Each number is 128 + 24 x the weight over its row's rms, rounded and kept within 0 to 255. Layers, rows and columns count from 0. Numbers have three digits each. The size before them is the row's rms in percent of the matrix's.

# layer 3 MLP up, 1280x320, rms 0.0638, rows 351-457, columns 0-63
108:192136154082124094156124120128149118167114130149113140142093150138152143099172147124108116148143102145151079118130102121109134106136097156111179132115124139137115113151135135104162111137112112
098:165134118106112104115099077122117103126124136131127126123091151120161098137083146134130104104119106128139106111143120128161149150119131129138108163145123123116142152160108151111116096129116148
095:124136172111100121183166164152160125120121118128141122146129080125110151140148117148104117170122135140168140174113140112163128147122123140141154138146168122189085119177136119122120142135084124
089:180105131105156124134154113155130156129132104115158173111096155117109111149113144116132132134151113110125118115180095163146129092140151112174141160130092112117101079138181133118132108128161115
130:115135133086131121151137130121120121168117104139150120126133142109157121145124143090113165139136102079184126119072139078141106113096143151130184153136129135152129108138169149106174072139081129
102:117105139144091088131145124109101124124084116159075125122127097117149120134134145102139127119111114106113132139128104086131110156118100092097128151115108134129156110117135119122127068150135136
098:172136104151131116159110166151143127109131129135181162125167155097129126108089116122140159128109111113116107142087128078116158118151137179110116104144184124148138113116144111139105093070109139
089:139098136130144138147096119108120128112136146132125130130105128145136124139118092131091143140137090121154101130123147117152171105163106115090170159151117138136138098144128099124110111160115137
083:114142139070087122165136137136137091131141068123098132185076108128124158125121130119123135115145173161109112132098117097145089150104149147154127123143173133123129131163150090142142161111102145
107:074124157159171145118107132144162115129173091126124104111156130101102128120184134127115123151110102133127091115143106083086117128132108131135105097128152174138146087120115082150105093099086133
093:125119102126133145114120127148110158117144123103143133117137167105062111157101141136144096110132106096152122114124077099148115193157156160125124115161118168141097099140080112107167149145117119
088:148149087127120165145136153151124137134107117120152125137092140137166121129117145093134179093150141101153094134108135107117134143133105175110155166114072155091138186132118145096085148158125135
100:151144127106139101158132152154137123085146071147150161143162139099068144139129126116142135118133103137145086106149118126144121136133135132170109163121142157111135113122144098059108092116135077
096:155149139097139149099120169127146128179106116126140132132126163065120115130112166145116115121142118122151122122137114123161147125103090176139120150138114198115146115122108117106150178165116139
100:127137118077092120173061131117125089149164115147125124160160132127135131114104079091111175127122098116123118115158150130129138137100121090163128126131138134114153122127119128081118122130100153
103:127133134111132122130112113119105116122120133138114112136143109114105154103112101084092165140091086123138104153147121104156083089121143131132100138161167145120127069136127175119127132112080133
115:129182128119093114149139146080138100134128145119130128136131124139122154164134123094063121136155108123172119116115145144130122137126122134091119158109124199111114125128087129134137138158112144
100:141166158111126138155060113127186112162164131150141166136093148107158096139117134090112167143117129136127100169116161104099113104129135124120140131160111158163139115117115077148132122114119148
090:132120118111119132130121131156141153150111134166132158169115136128136117122176122116097118155149125153135102163084165092149134146114138093091126086125129169141147147159140152133187170161110157
115:104134153125104129140140133112184131153158114124111164143137132107123114111129097147103105144150135128119143108139154097142097136136115101151125096142118118131126121139128153105121094159113141
088:148109135157180142145106119131117137167113133104146109122160115127152117152124163115110159164085113114130109089110150132111113152162135123110082124122148157088120114122106083121104089120132149
091:142159105151138115155124128135122113138094147142111159157100121139125164144147118122116133126123070127111145151093131176118121142073081135087123151127112113126154114121160077143110118118100142
101:134095125100120139125081079133191070136165083135179106136128120106162167087172167099123155145173173111114121115123153127136135160108137107126111110148129128161105126107131108126137072127128075
114:137133108080121142117129159127146127133085093113129112127157126145157137113152117119148101123128138133126102135123183108141111100154118141170164151146133159116099134106165161126141093185112152
098:114139159135147136167139075148099101102145100120111120083112125125120101119127188132098109167118161129142116125134119101103153129122128130111113114126101131108127149130101128178122122115111163
093:161129117132105095130122154112140144135131107147126113139170107144175147102128140138128123139151157181139107134119155106103147114133098151125122122089155123120128104117175149131119075122130143
103:127140115147120109125152111141143111119120091151138134147126103123133141121111126115137111136172110136145130172114130103107111167115153125124119139106117118116124121182112129154149093138139139
093:112100126160193146127154101150142144132118081122148129138126108101066171130124150154152158109119099112100067160133125146135147145143148157109082109122103126134120125146128123152080100137144111
109:128143126121098126155136125079163112130115127144121102179120130082150148117153097110090119126127133155151154108091129153145159103115138162085176157120117155143096133143147166104138162148093172
104:125167146095132148134137132164112166113142103128115131128114103130106131133109108122151123110125128120139105087135100087119097139106129112169112140144086129114106171115117155116073140151127127
080:141125076135113112178141091115138153140134128129147105119138122081114147118115112140134082090103125167155088162144154122131095123124129121111165157138120121128090106109103108123148129118094146
104:168177132113141127124134132149135114168116112174149140159155143151132108078133111131159111102179127151100146140162121178122139135135144167166119135112085119157135111131118132150134104168111129
094:134127098092107167118128091128097103140136134092104141119139137124124134136106125128123123127148116112153101154118117106141154121142096155089161156133119161115120117175115182148089125117124127
102:149150147115143159157132106107123131146129099125138124118155143130107124151165141104120141154097117140183127131134111108116121064108099102134135144159117147148153074169146167145083110119135112
097:138153090053100112164101153100142135139095110141106124134079166124141121105108119123109155160155120131121079145126154102177129120089108173112124125130135143143148127133124141126142133105147178
118:163154121123108108161122136136152125159132129140114136164104129108118157102125110113117141133102140167094095076103113143130116141134134100148102173111096131102134130160151108142135128127120094
090:121137169144099129111110156152167147126134102102132140116094126130090140132121126126109116145109130095184153163120128104104147141108142140126161071141089121131105140125099134118119145115166153
114:126140118131132117159128116113142132089097159157113110150120115132132135119154131085105135097123111137160123137126138167124078102108074129137151111117136162132119143115162160126160099121128075
102:104135138087134141152121091134136086128160123134137128123105138133118112145136136101103165133162153102152123142148133107114123142162138127116103140135161143128110119115091113171110140149090134
096:094142134122123113139053099119140163119152139122125189151137138114133120112134130125114121123134144096153133096110160124131158090118093145123155135143096144100137119140126118089135161118136137
093:143157158104159186130123095097112118130149102131159121147153179095105121130157130122127165111132139137113155157137104155131118158113139099136083132169133146171148176127088124120106107110139134
085:181120142113121129137114127134123158132133088162143158122107095141140111091134103116101172142091090113129142119138165167149143121110094136171129143144091141118098128110161127116136104085145183
095:181127116074164144162125147157108154140095070137133148175089176094096108151094152119120126145151144102115131120114135124124136166147094117137077113132113134143107135132134123152118129153136115
092:145130106134157161130128146146146141132107141135100153166140159143101144122132107122102130125118116096184142121089165145137144088155125149124088168131095131121155133129074124142165155137129097
087:133104117175183130128142134108123156130108145133134128118115146092079114151085157131172115102124121129100112148119158122106107182118123149106138149111104155134148113098148131119134109131128166
090:149163186134108092160141165122146120132134116134156119087157111129133128122162157150136078119111132130126102171136155100138107105129101118096120129127133140106072146111170096135152113117076122
116:170164129158138145148122119134109118143133120119123111155121098113130111082113146109114102153113103153159136101133111138154138130109115124121110140097136128131152102135121154132174149138074141
099:148121146115135133132118149138112129100173107118128151111094104137114154147149127116137130106159140117133164145116093154114144142121164108112107076118144149135089104149124082121139140121109072
093:139161138154161152123114128156143114106149111149100138098143136107117098136110100116085097126115129116166111112137126139104160113141120061166089124135095145142082094115094146086088103154149100
119:124164151115112153150091165118146157111122154161137123134119167096164119130093139087091131121129088125124139160100121137123111138137101128172122129118138162148189075118156144138153133110116122
100:154123136136147120128103137122144146125116154121111173145153130130093136125103131112139149122124074084118138122120133155083098170175116117111120128096091141100135132137129164126092084108149147
099:101102149134135092166106120114110125112119135220116107160129147170139088088139131101122114116099068112161069142116142126114163158141124144125173099133150121171090111116133105124122163141091142
088:186133112144147159135128120091135122156177092156146127138094124111130147110153124155133146139143149157167127128102121141132104119140145170103077124138111162118089070105130129090142102154112128
096:124121125109153122131171123160098146140104117150177111145142153111136137140143116137124144115143087151122165118128105186128139165153127110109150165158113120119105122123128084129161125153120099
101:145167102107162118104098160184112112130071143135114148123104159145139129119104123117118160137119136103136129133111131131173123122133110121124105104172117122096123130093121123158141154129108109
087:089124126174149137119128134157120159153150160094134144098168081043140080134117138158116129167080139130145121073123139124099125084158140138142140135152135152121139117136133148165129076139137134
093:158168117127123142110109127106139105104158133114142140085113116122127126158122127115147150112126121106155159199122150159138131157109101141107101182110082158115106151104091146151121162108156120
077:148105109148166166142133123096120115145126148126127126108143148111111161108112146140120074128149116137153131153130115132129138148132144145117127118128126164167135098119140115098111081080098089
087:160134136124130167153112097134122156141143122154142144136081162140148135080137085104114146166129143121098105139119170114137157126145129129162097138133035118145110131107137091105137100102145161
095:115135115138148131157153149130121159128128083123128136122141132091128171116123144129133129112105107127133153145113172207156123106104135089131112110103124140112139133139158087119123122105133094
099:122156148147112139144145173139129142161137128167146138098169089143148124110130159142139153164132109160172136103157139146114110108144118131134143133112165139129145105133139119146173163113094135
110:123112120104126143174130133110135092136123135130109111153174108114138147138128110129094097190132090139149111106125112107145152136126127119126183109150116121161103111162177128134128130174104125
097:101115174153131139148112127106141116110154059127147126087134160154097151130119159104085140163129117144176157150121116126082131144124127123137178136162129126127127126131108117132147130160136130
122:170118115142132116142147140157120124175139138118140137113137147133096155120151090117109110135172124136125146117122146116134107159176182076106131119168122137141069140153097116128098135097075159
117:112133131134116114142149147124109113132125133162152152099131120114171104134172178127110118105156080065091134151160087108092110164090139172147169145143133146174168106178183091100131105121134118
095:121119155105122107117103137130118145123155112115137183109106148108129132118107102118093173128099111098147126130128162145130128140160148093103085121166106132095123128128151115084139089135146142
098:159122120108114114143102128128151133163131159138093159112123141134105115116110115109141140120142102150114132084142128145083137133094092112079127151180123140114136112153114105138094128122129124
109:122133130125118165168123120146131115160124106114112150168112125136092137093114096122114151129129152127112152174113104133143106131124086108123132081118105143143138133167128078101151111096101149
102:110138111138138094155101108157106144124132093119148158111122087088099133093118145102127169127099081115124103133124133151110098093131095138127171107122126126154116142151113147111106127149154143
100:126138129132128146136133167122155118112127118136122116127135086139122118122121129110130152087110149145156126118146144100183133172151122135123086151122136134167123099123117113146177155157111125
103:141128126118086149126125128146140118132151151160143143105123128132129173130172107128144142102158135166138105141168141109162133116103100108114119157190118119140156079104175128116171112100081100
098:107138134122120076099138131130156141139164171146154118099183107088074105135087140153156122075147131138094137112113112126102064145105140148127146143138138150107142101120096163135143118108083182
087:090146161140130098170130115125178112113137095150130125099131080091121127115194144145119136099098107113110118134171123097107130108151122139100146122157119132154114104121075151125138088079123141
099:116143126146098101143140142090157100116084057138114153146102059141121145092154103092111160095133113143144107140131126127098134152127139141098099105135113148151110086139155133132170117113110124
106:149110107133128166122117111129167139164148122149143167111102151098111121102141084116121120139184117113153118100134162134118132133122121114097160122161129125128081091150114078120140108131127113
094:097125094112130179129103113134115144115143111105120117138101167114097115131131144127151103096136113084125115095102110138122144152121167152116115111120142159154081100176123100112145131126125119
100:096116119131171098139152105131151142093107137131112114120154138121096082120125114147132138157122104124130104126158127119108158161135106080143121140101086131072092088152095104091121137134146146
099:128124136120115154164119145135108077148124092137133128150148140102135145140127136125093119137169109135110118125121101089135148145104128122124107142154110149167124100158105118076156152093089093
095:113128114132093170121080095078124097155155154120145113148108159128130180094131122120120152122139131150153083080098144101181145159087135128123164098122137154134139122105146147118129127130091134
092:145135079120153158130097135136116137120132113091116145115123162075066104140100125134129124104123136094120158144098129149092135081133069160110150112137102173151165158107135163159120137099135169
100:107148202119149142153127125158119107138133115114109137154127148117123144115147146141124110156126138144175130081150122133110128112124126129109136147139122143133110089175180106142153121155141129
106:113173123124136165137149145129161133119115106164122156156120123119160127087166124127121136116139092104157143118127088112135131131125163139153102098094136162147161073151112120122092120108115125
090:146104076104126130115117102112094142106136120114141140116129155090096121121133159113094090136199105146176142135164124156094131116093164105179135152143117167158060097116123101065118104120152132
097:134154166129123121181150139144210113143125102125125097094166131099116159138144135121138105144154117168142155183121122136148173130181161102109092141190127132132130113128136120093130110112126103
096:130121092160133156115131113104121095142144118136132122137118142143106085122158143120119126084173121129089119122116100166101154128110124147106155110123130158129083112145094120131146085157144137
096:118125152169144119151137134158125171132147115143120124141143148130114114136114085102154153108127136109143117092164118152106097135186113170114108122161102130132127131144125176144132149128134117
111:152113111070103136131144107094130134124127128154108133102117156144100087142101148104094110173187125133131072123134149132142121153106109127103122179147092163136156132105086132088113158136173158
111:161139158103069123139102130127108158144112144123086163109116117120143149078108141114116153127160091176102083117129123102137136148128137150123157149116184110135123101142102181081130126124104118
093:107169182153109112145114168136135117137141133107085127105172092118140148136132147118091093129082096138143113148134151120124149114157143144076131146124105129101128120140071146111147161123121119
100:107149142119108194136103137123143098095155139183143128135136148085132154145163134130102109125130119141088100079161140121114134124133102130139125146115150170129167048156139143119119110107124116
106:112157150086142090149165138160132132120107127114100134132121122147099120126145112109153102120133122139116137154126112125125124141092114122122128145128137116152130100108108129097153133134144147
106:160127100099153111173049116177127154142116101146101187158075125122128117132178108079102142148150144138125120106129134146122133088118141145164120097130111146115121133143128133131155150121108090
092:133138134137107094116095154160163143130117156136134161115144129104128101152129150116118119090115113112155088108125152144108155154159095161118141126096126170103150131131155161119174141158129122
104:134128129117151122110091133121159108140150131137164173096111094113092142130131155135122115102167123139131141132137115125087112113130137158160143092143147153116154081143125145126086135099117117
094:150125119099133150120111137175121151146127103126145116162082162075095117161078140116122093119118165107101130145169109098160147160139125120140161139170137130130158104160107119138097149161117151
104:154128109123137100140129113134124149158179131094138163103153103087105096142130114115128118153107082112076149173147159160149116156135134096099091129173071154112142133132108115122159130137164169
111:126154130112115157132150150131147118160140142128089103135119152142107211099136072129084142143162146124170122105126138197119095139086121085150166120118119131135100121148178125100135134117121105
099:152164106145089148133113117113131125130175135133154112115137138086125109129084156120111154148113137167119130150136150148141117141112096141124122109104121144171122111128137161155112141104143171
111:159136144118092142137120140150117135187145154101102133186109134151127152102145102136096145158172158156142133120091126125123095146141144094131137133118139131113128140142127171112167122165118141
091:200123175076112092146100075086110099126132105170161101142115111130169159110146090099142160134154107115150144146146119096104134121125119164149138118143137160129148094133159096093105106170117130
094:109118140085148164141131091144110127110087113135144175128143118107054124109094127146121098112117136130136189140150154111104153119098132093150106139133132149097146147139112142115138117146070142
097:177155137110103129137096146118142158128107151119165109148088076124120175146107121141142137147122082157151108140150079119148123136117057117137135181122054179159126161119140128138110095134141164
114:126144112137157139122105132108142154157097131140087112187089121143120137102131108148124168131127107139139148103153134133142167086143121101146135138098171159099138133134149121115147127148097114
054:143118114114135156160084130098156096125141101160113112147130117096119100105150119089108162136143107124145090148105139138100123105118107134112075106162101140147092133142129146103127136129141142
115:143142107125073144130091142119173112113147116145136159163136119121155124139160121111105136184152124125149124121090127144098113130117157091102087142093122154131152103177121149116117120167120110
108:132148145084132153146095148137136138121115109153121162153085126146106126115172099101124121127146113143169142116082109134126161150089136126109130148152083147203181149114156175076117106149155121
103:124135148134136175133117118127147152143106134121113108182148137125133100112111090139134111117103141120163126123123131152077115105119119071085121141099139128139152112155136129099119111186097101
# layer 3 MLP down (transposed), 1280x320, rms 0.0544, rows 351-457, columns 0-63
110:102123124098109093138139122102128093113156156095055119099158133130130128123103155138132138131141117122079134131122102092113155134159106137110124133140120127134126153115110151113152131149130120
094:110183159083071055173150153135187082127133137134081117120158072157126109067148127134076155181132130136145126093134135123116133117147136159140118161163142110125095128115151139150150140132105143
100:132117123119124181144121110113128151102067091138119088147121134139139137152104129146148141120146127097112085121106143102154105167080146136127125127113123129141133128143130130106122156143151098
092:130112163119118084107168096110145120083139123141114097106177097139108114114115102139132117126086137123147119132119142118124131140104149111124171126154142131105118115151122148145116126077126103
112:140082100100137134138106052133178091185158140101120098171091151155118162113148099099120197171153145161141155107126116152114089136135141113140177138149146080109130136155137121108162131166143153
103:111154125114134110106152134094129128086163124117128149152099127122145163136159108129128157117177096136056139158127130166149096126118175171159102120137106123131141137125104128134135076077161098
098:074094127152180103102115157135104113093112156130103150108140116109120145147138127117111114111093091159171168157084078129169103091156169095095133100134101123131155106163111156139116121091152097
093:145127156141131105095113094108142145154151138130119135113109114154108156105142120129108137151131142103124159115148149123085131088099124101142103181126085092102147144085126093121117150122119145
088:132096160142112111139128125145130105113155138113105096132127110121103120156134127118106142133118138154095100094095128103128115097078157165099107144153134095170158123159092135140121139155133105
109:131130147143121129114171135096125139132124111145110084098178122125134119128110126134133125136145168111130137144132116084130110149122101157113143152108104132144084161068119114125141099117122148
093:121196153083076088133152152156207102131156127105079138128148099145136125073148077118070138197118155154132134073141117135145088142149142157140096158129116116148103137156155139120137128122141101
090:119115108138124100122157153113152083104135125107146094097151110116090112085125140124091152150139181151092184145179123107116115106117126088136079135152106093114108154128107127122132141147127133
100:128107079083124141128121111157141126114115099154159110133088121115087130119120079122147126121145137109103094148156124099132107117181114163143143126119105064108137136084182130118144146101168172
098:125111130143137125100144127117117131121176167122113131082144130107117140113151113164141126141097123144106089090062115101074124116115104180132148100134146138130092112118106130155123149123127138
102:114116121071151113124125127128109103121155155141125146116112148103107118136112109126108127115106145114120128136125130138110168133144136155138167156138158105162155138150165156122087128128114136
106:124170131169173128134172162159118120107136133169123093132115110127110095122132109124113129141166085187113143089173091142120102112126126110190104139169130115111125130110103169103152103136161129
109:139111081122152127133161102177135108143166174118110119106121146139150144165111147113140112143087139141151117108137103125118119144149109141132099126137147132134144135110158118148135157137136122
100:079086130185111096116153152066108167101143178099106097120142120129141159149130181174154114111095169129138166103165104077150136134099113103133119153129120124114117131159111094098159148103094153
089:140141154088119116111122110139138125118137114143127109116119123104113129100147124137116097123134151138109108083076102082121163135108116151157084159123115124155127159118156142139111107127128095
113:123074089112137155111163116104148130121163139114137128120144121116119129154100113135105107143145141108146106130136149111138095120140119099122170117139086126119136151108116111117110102130093085
091:120108141103137102121106141137122123097129178131104142109150120127113065130121159150114091123110110124160141167120095088145132167162111120112135124185091113139138142072093131132104169135112166
092:115121129148111123141158172100161122155113141126079115152117125165141147109129122107105128128086139127109115161089148155128095111153092116124114131152156107104118190127188107141152130120110117
103:122137115134154112096115118122154135169179149097161118193119146114145125110125111101132167154153143104162148125094133154136134143144159156138147122113091099164112138131104118101137126115151158
111:145128132113135125114116099084099107134113139105165154139118124121109100138109123129144152116138194156138157127137176146185136086133181151118149132096117124125079177172119100158128116118105131
099:106098087123095112114141173103073140090060161072094131114135126136129111166149110139117155125123105147135108112142111105115125107152130117155142132119176142108106138125122162136103119130122144
093:095143143124123118135126103129130139125153158127113123111122124157125177131122139123131175138109141134105134129152113085130102153173139089141071166185101096108112107145135121108135143128118124
102:139113134134104076105121111125143143129143105136129172129148106112098099141115107140155140114158138130085161157099196137094140174157094119106146098107117118096132131115126152107112122149128132
093:156062164144116119111143098105128127136155127124107079113110132133128093145122101150144108144129114137121110129112143128159159141125076147131107079139201100151117120134112125090133133146108118
112:144108108158111087132136136075125145110111112113119085137141124138131148141099100150135150096126149148158182133182106160137139123147082141154157132082134141135111114146132065131108101108133127
105:138121127129191132106143094132125139101161171122151155136160157094106112185110149132130107100143134131098140111138126064143119108132119113130157145202093135128163165148098134127101178091145070
083:126090148135130121135151122105091164102102118160174075138106097157152131128176096169161095132160097115135139112157142098148172125101126120136141144138142114155118185115133126113115097138142143
106:113124119146122138123090129144103153114143117150124133143136140131146105123138135107143124121120142129071080074120197121134141136163128133119135126121125124085106141075129132177182123184129120
092:119135117066074107137099170103181135113152117143135127119139143150143136113166152109096158166169117153128157119124125090112173148133152134137092116128149175116143109132121144115148133154078113
100:103129100134142099106129063148155128117179170099117138089122149097103131177146144170131108109155148128157121100144126103124142100139153161166146134159122108130125107154121143162143145133168088
097:114123141062095116096119086133154119137167149133060106114107149156157166093129109103093153166145107101128115103093160131101191142092122143127135136150094112135102117138154177163116129132120096
112:138107099127165129122138111131141169079123157101127126127139148128085153134123143158133127113140095131121144098095129153116123168123085143123104192128075131126142141145075145132132115141096077
091:117107102100120140108179096102101138067103118068117129107123130098094124131141109158157150105147137129104124157126164114114138154146164156114153125154121128147153152109144124140049154100150136
114:149145143158139128130174141121118135150142138143150143138123120174163143113124134111152146136107138108164161168078125104129134104129077148146205097151102105162155124103134118159120128105153137
101:117089120155119124097134090082133145111102140135102128102117099153114131139151132110159161145125082135131144136151118118152126110137157176105155102111139142107119104155128126099082160107099124
096:142099131085138117114151108122128142119117117130116109100118114115138092124158114153123114131168125134144080126118181089116170139107115127127136156144091122138095153138133115115114101150123090
097:115148117158131118117125099118090123092163117097141091104104145109126184135116125161162134103087121132088120122143106140099100149156134195155147153102129147131134151115105181184109158105131162
089:083104138111104071130100135104136126075112170127110116098133121118112129124145119143114105132084134175142101124109136134130138106157162127161158111144120127123117117110128147147142120138116171
094:141157089112118146124120107108136109158123121118166126155120131144155133138127105150137141136166129106162109140077109105147117135112154144130161109088129128119153158153136078118103091147099151
094:137115119066145139072115067091102131136125159124152163134134150087128079154163102146123097106138108127131112117125091082111149123124112135141134073187102127104132112149125122089080168152160142
087:176130126076136127148077089140137124165104076133120114168136114152109135118107130115119179133135146125079110117167134077186137156149074152119104172088148120116123139170115117137121147115114139
090:141114130108141130170124167140144126129104087149128094145138127132109182122163092216139120146180116094110093150110126114118185124112121124123104152124130103124102151125110107123058075161158121
112:112102151098157105102145092152145126179194155106090155124137120121112102109125133152112132149148083147163146143132087145113118130091096093152128146137137089110119125134111123179137141103103119
101:141132138123110132158147105116112126141122155097091137141103096169130137112088122157111157152099139076114146160137142137111156111148085108126116133159114137098116160109116119113153160145096143
092:181146124093161137124133107099160137151103157128160162146091101156134116117148107120106130169164106147120138153153129161123085139118146118128168157157117107106152078123126084163149157098134121
118:148164125106114162128140150095136144138099124140204098137102150164138145135130125106124130121126114142134152114117120135111107078142101123124138137134153143128151130124162132145133167094138099
101:103121154092129158136136133113124136112102146125151143137126144108108153162170130148159149139141106113108159175139113111145121104133128142093128133113102123134127190154134140115077128136083070
098:082108085135153118106151129123124106121126223102091157089147184109093105107135162161114080113182111112138122118082128130128134173094107102142106108144098157139092132101137113135133131137131138
093:119074122136143115143121093139118140139157151104133115108162130127132096148123114155163120138137159139136119046117160085117136149112164140120080182156134124151091115145147117135095123135096160
095:157093138127126137111090144119132141110137115166156111126124110160132088106172102086108195163113157098084105147119120084109129131117108146107134109114109145115174141081138116125097152099188114
102:121083148179118131110112160078092122132121150091126116118099092164086140121129137133117156109093161148090131130129122085137120109142117139129154108105123145143128074184117137154122162174119128
091:102118137149159149110114114121168119161157118173169075169134125127129118104126101153109121139122114155165129148143121106146128139135132140179132120092103140117112113087097124113086109127104135
091:121096119121152150158103109153103121123141069157149130125129104147174136118164141133133108140142158149124095112095150071166126126153121153099168142114109134163077142144139152129097093132121141
084:119105139104149082125132095122117126134137128136137127108177109130155080126130130166126113137110119166123153153155115120133154068161140097136116141143116135113100124118134100119155084128137149
087:077088147110074065116123140130157118106110133114111142080189089144134093126111138130118111165078145152112131157111107101130124156098116110142098152096129109108133138108115121117131163130144163
097:120151151079090105123155148121192078169148130116116110156126114155185152120121088119101153171120124133099119118130136142150137129170122169128097181134121130109153168085154143109115146092129127
100:127151131136121160107102152135145133121099121143165093118084136127134160103121135168161134124112180138127143089136168115149108163097116143113088164108157121120103110133137110130133154140119140
109:127100103131125130148159157134092145134142148108078112109130110148112130159085078152103097124081120146125107114082122100149083106152149141104128142151122081167086164150134135150156161131102140
100:110088114148118139112165111120105158111098126056106122144126131132088094145110117115130158150135111121155145147113095117092114143119148122159153132161159138156150140101119145141056166117170103
114:105093096110126109115147161114102131134114137111083107115104122165117189117136147115140108120123128122110126115094119075151152159170135134137134107144083092152132154137140110148092127117122117
110:161087105127121149101116108117091137125132105135102108142096121173115085141131152098136159163070085083142124160151141118092129145117102157149162130112141126148148147142103133133095139117156117
095:100144184112110101139132127112144130109171123111124113067137124149125151134152095114110133159109139118129147107149126071153110091103151091125123125184112133107136114164188100140131124133113131
097:121135079114163144114134101128136133104105149123137156104135153111157168121102158144107121119150122162141140148109105119128139128120102131125125127136107144124132111104161087100147124079117093
106:118099112125144105123152112158110158096169147120117110146118125117110106099134133129109088118160140130127158125165153078137171102070127091158136104101097121108150133112149127100114118114123135
102:099127119140146125110143145130145162104135133120140147130135130115098112152107147130129095126124089121137126118101126116142125157101082070127106115184087116119143139116129140088052140135153109
103:105164147144093116130142130124164112143132102139082097153142088140141128143138108141113113127100166099071131154148124138159116147110114108107141143086147101139176139178172106134125124132110143
106:119130140084122144141148160148133139147118133110118117141122112160120173126111121126118102134137180129125097159152152093162095142107111116138080193154145112156127150138170093086107154122153115
098:144140129119134133114092104110153167117111075123133079115117113132096157118123103131155114151160152092133095138120143122131121098098141166122119150075123113184130117127134119143129138122121142
090:080119108140106118125162143117137135130090144156134102122160128117129153153126093173136148117152130158163161116114123146099152083130097115132100118100149146136098129117147123103090114103096165
100:128093113092137137105126097154107085123162123120168134151186136093100115137116142145134107106160117106117168135048113124103169134162146110106166103124148116150147105142145132144135146098088133
105:071120160147118151092146108119133122109141141129124144098130133115111133112099105122113107112130148111074138169105115144048112135178116133123139121122110153125150114098125143094119130096164121
090:104199160083053060140120168126209092131174165129090141108146089154142108095153101110056100182111134147162144106138137108110126149183142157114142161114119079130117147104172161127111154149134145
103:169144147114142124111083144139131148109097113188119138136146134131150118102147105110123140159124096131138142110154086071096177106144102118134122149127110107165139098122114151149123133119166104
101:162103134134166127109121117099123145168145088103140088150156141078115144132125113194157054100160166134117140130140132114109124124144162120182187097085108156106121121117104104145148125094101112
101:104123110122124153126127106113104103146162141127149128138126120128130173126155118131125099128138165128158127137113139114139128168129134128161147107152131094145107132126110141174138127138094120
096:130163082120133150114128167128126158178108155144136178149103144122155164108114098118098138130118096149153152148129115138130110127164096120167149108131133137125167173060131124139084138104150156
101:106117137126126160116154130133122113114129127131146125135117170108117152135145106158116102125155142112093147159093098084155135126127159112119135107123146152141109161131143128129131147170120124
104:130115097121149123085101077132151129109176138107119124110141139081108098145149127138146153128171111103140165102090050118105150113143134144160146139128142129153126100090117121177110146112139085
094:118153168097105089128143109114142083128157218130084140093136095144121115082171093127082143165141131190175159104168122100148131136147140128140144169130113103149122111133158147137137167119084124
094:110064106094177113116180141099124114151133099078138124099115148087132127162141111238174087138153121145100160164110080122155149121134139121162110160129173118113120123119142117134111127130140108
094:135119134110134149160121072152113086147148082126141103105132116138117151181129160149166098118103126144110146127133098101176134153129123126135088115106155138133118131144147132091127169137114148
099:144134163106113132122119135115113125140128135140116106156109128121138088113159120136119111126162171151106101119134158126121152141106120102106091120120152121132150099128179141135139120163133134
111:136099132125118133122152118107104145098147136137143100113102164119132091160185120140136090152157122149183093110115089098123138137152156177140118172097084149112149147100154171102124135143139125
105:119133123111113100091134116121129128134110145096080154142100151101079127098121142154129131116165145134149124113130101123152118181088125132123099123191141102117158155126085105077177200140138168
098:146091112145166161098110137135104156127105093106158148135111112130086148150135158117148177137111164156098132146137133098131148135075110169119142132115118161100161082142107134109134140122113125
100:098081171143114138122138082102117142099162141151142120101127104136134106131130138149160105124103143164119145083142109088146137145139122204167139137103145110165077123135139126143135138138151140
108:130112138128114106130149086117144118140091107088137101143137113138088124105137116129123136125156196136131118125157144112120095148120166144114151079104110099125141090141127107103170137112122168
106:120108144088132129127125138152107148157130121119118122152119167138124128121127131100092133141102107166134125104109101194135145115140154162172139156157142112131120124113106148129094086106162148
096:135123113069153117091119087098132134109132164115120147106129150096130082151144124155116097118169107103168097103101123100091146138110113162152116109184095132122103142138099091125128133119145140
103:127109126099121114113143095106116121103182176086122139109137144104100095119129110148120130129124106132110147096117114176072128128130121159140141105089122124130176122084107179166146143122175124
089:083170172074091064132157154126193094088151133122092108107179087142151122073156090132082120165128105146151096143141132113139120126122118124133077167121103097132154124114134131106164107141129100
102:082132126108171132113134134131127127132136127110109117098165134109077127125103108143141139137113105186130130147120070070136143071129156151109144117180126120148137144133129149132144120128104145
111:114122102150141152119146126156147164147124138099159116130127100121093178115135157137163156149171184126121114138114143134138097114129169087118134104087153115125165144117155107103120141140115129
103:095127146166130099110150136083105105103157175127142098105155078104115088148135143127114140126125108127108112142171138115148112092108132115122139106119133138078101123117136138129152101144145163
108:097107106149134109124162123123105154126161167059110099113157122122095119153185146144144121143118118136154142107163142140185101150110118105140098138111151128121109113161140138078095095114153124
095:120115131101072084125124106109108111108143172106082109111121111155115110120113115173105121126090148129105165124153130086110168115126134135106146168132140128132131157121139112128119133143136130
097:110114164132153162149131104163135145124167142144112169105119168123104103140117148123134137109136101104150123122149095077133100126128121086116137114192078135111153097118099091130128125085173119
100:108136131136125126104115119110129080075173158080146096118097148114155106152138154133114138120149149143101096122189079124118121099097132125130165155146138136131189108111098168113138094151197129
107:124109119133144116098127123128118136141142162124144125155133161110083115146162146168137145126165140136136156153175112133127153155092154149142110181129161095133161143113116149112135151104121095
036:146131137105146142137121142146129073185113120126111082140138128132152108117116111132113153140159102148122140144145148095096159129086107085163167120099099137129177159129110150142091129134096115
105:115132094142129120101129103165122122082149141076156137124103155082125092125174142185138136111186183111133145125092145153104123149103147136131109149126091104094128153120130161115115125131162133
107:119125115141142106100109118167135122127126126098140124175146125104133087133141134126132152106167177119144174156079157066133148130125107145146143134119083157115129118086149136107111119121143144
100:134136131127151149077136123114140170131142176133149118148112151108111104095117115153128106122187124127116185141129179137127107145106133111131108152111143109105134127136131131090120129139122130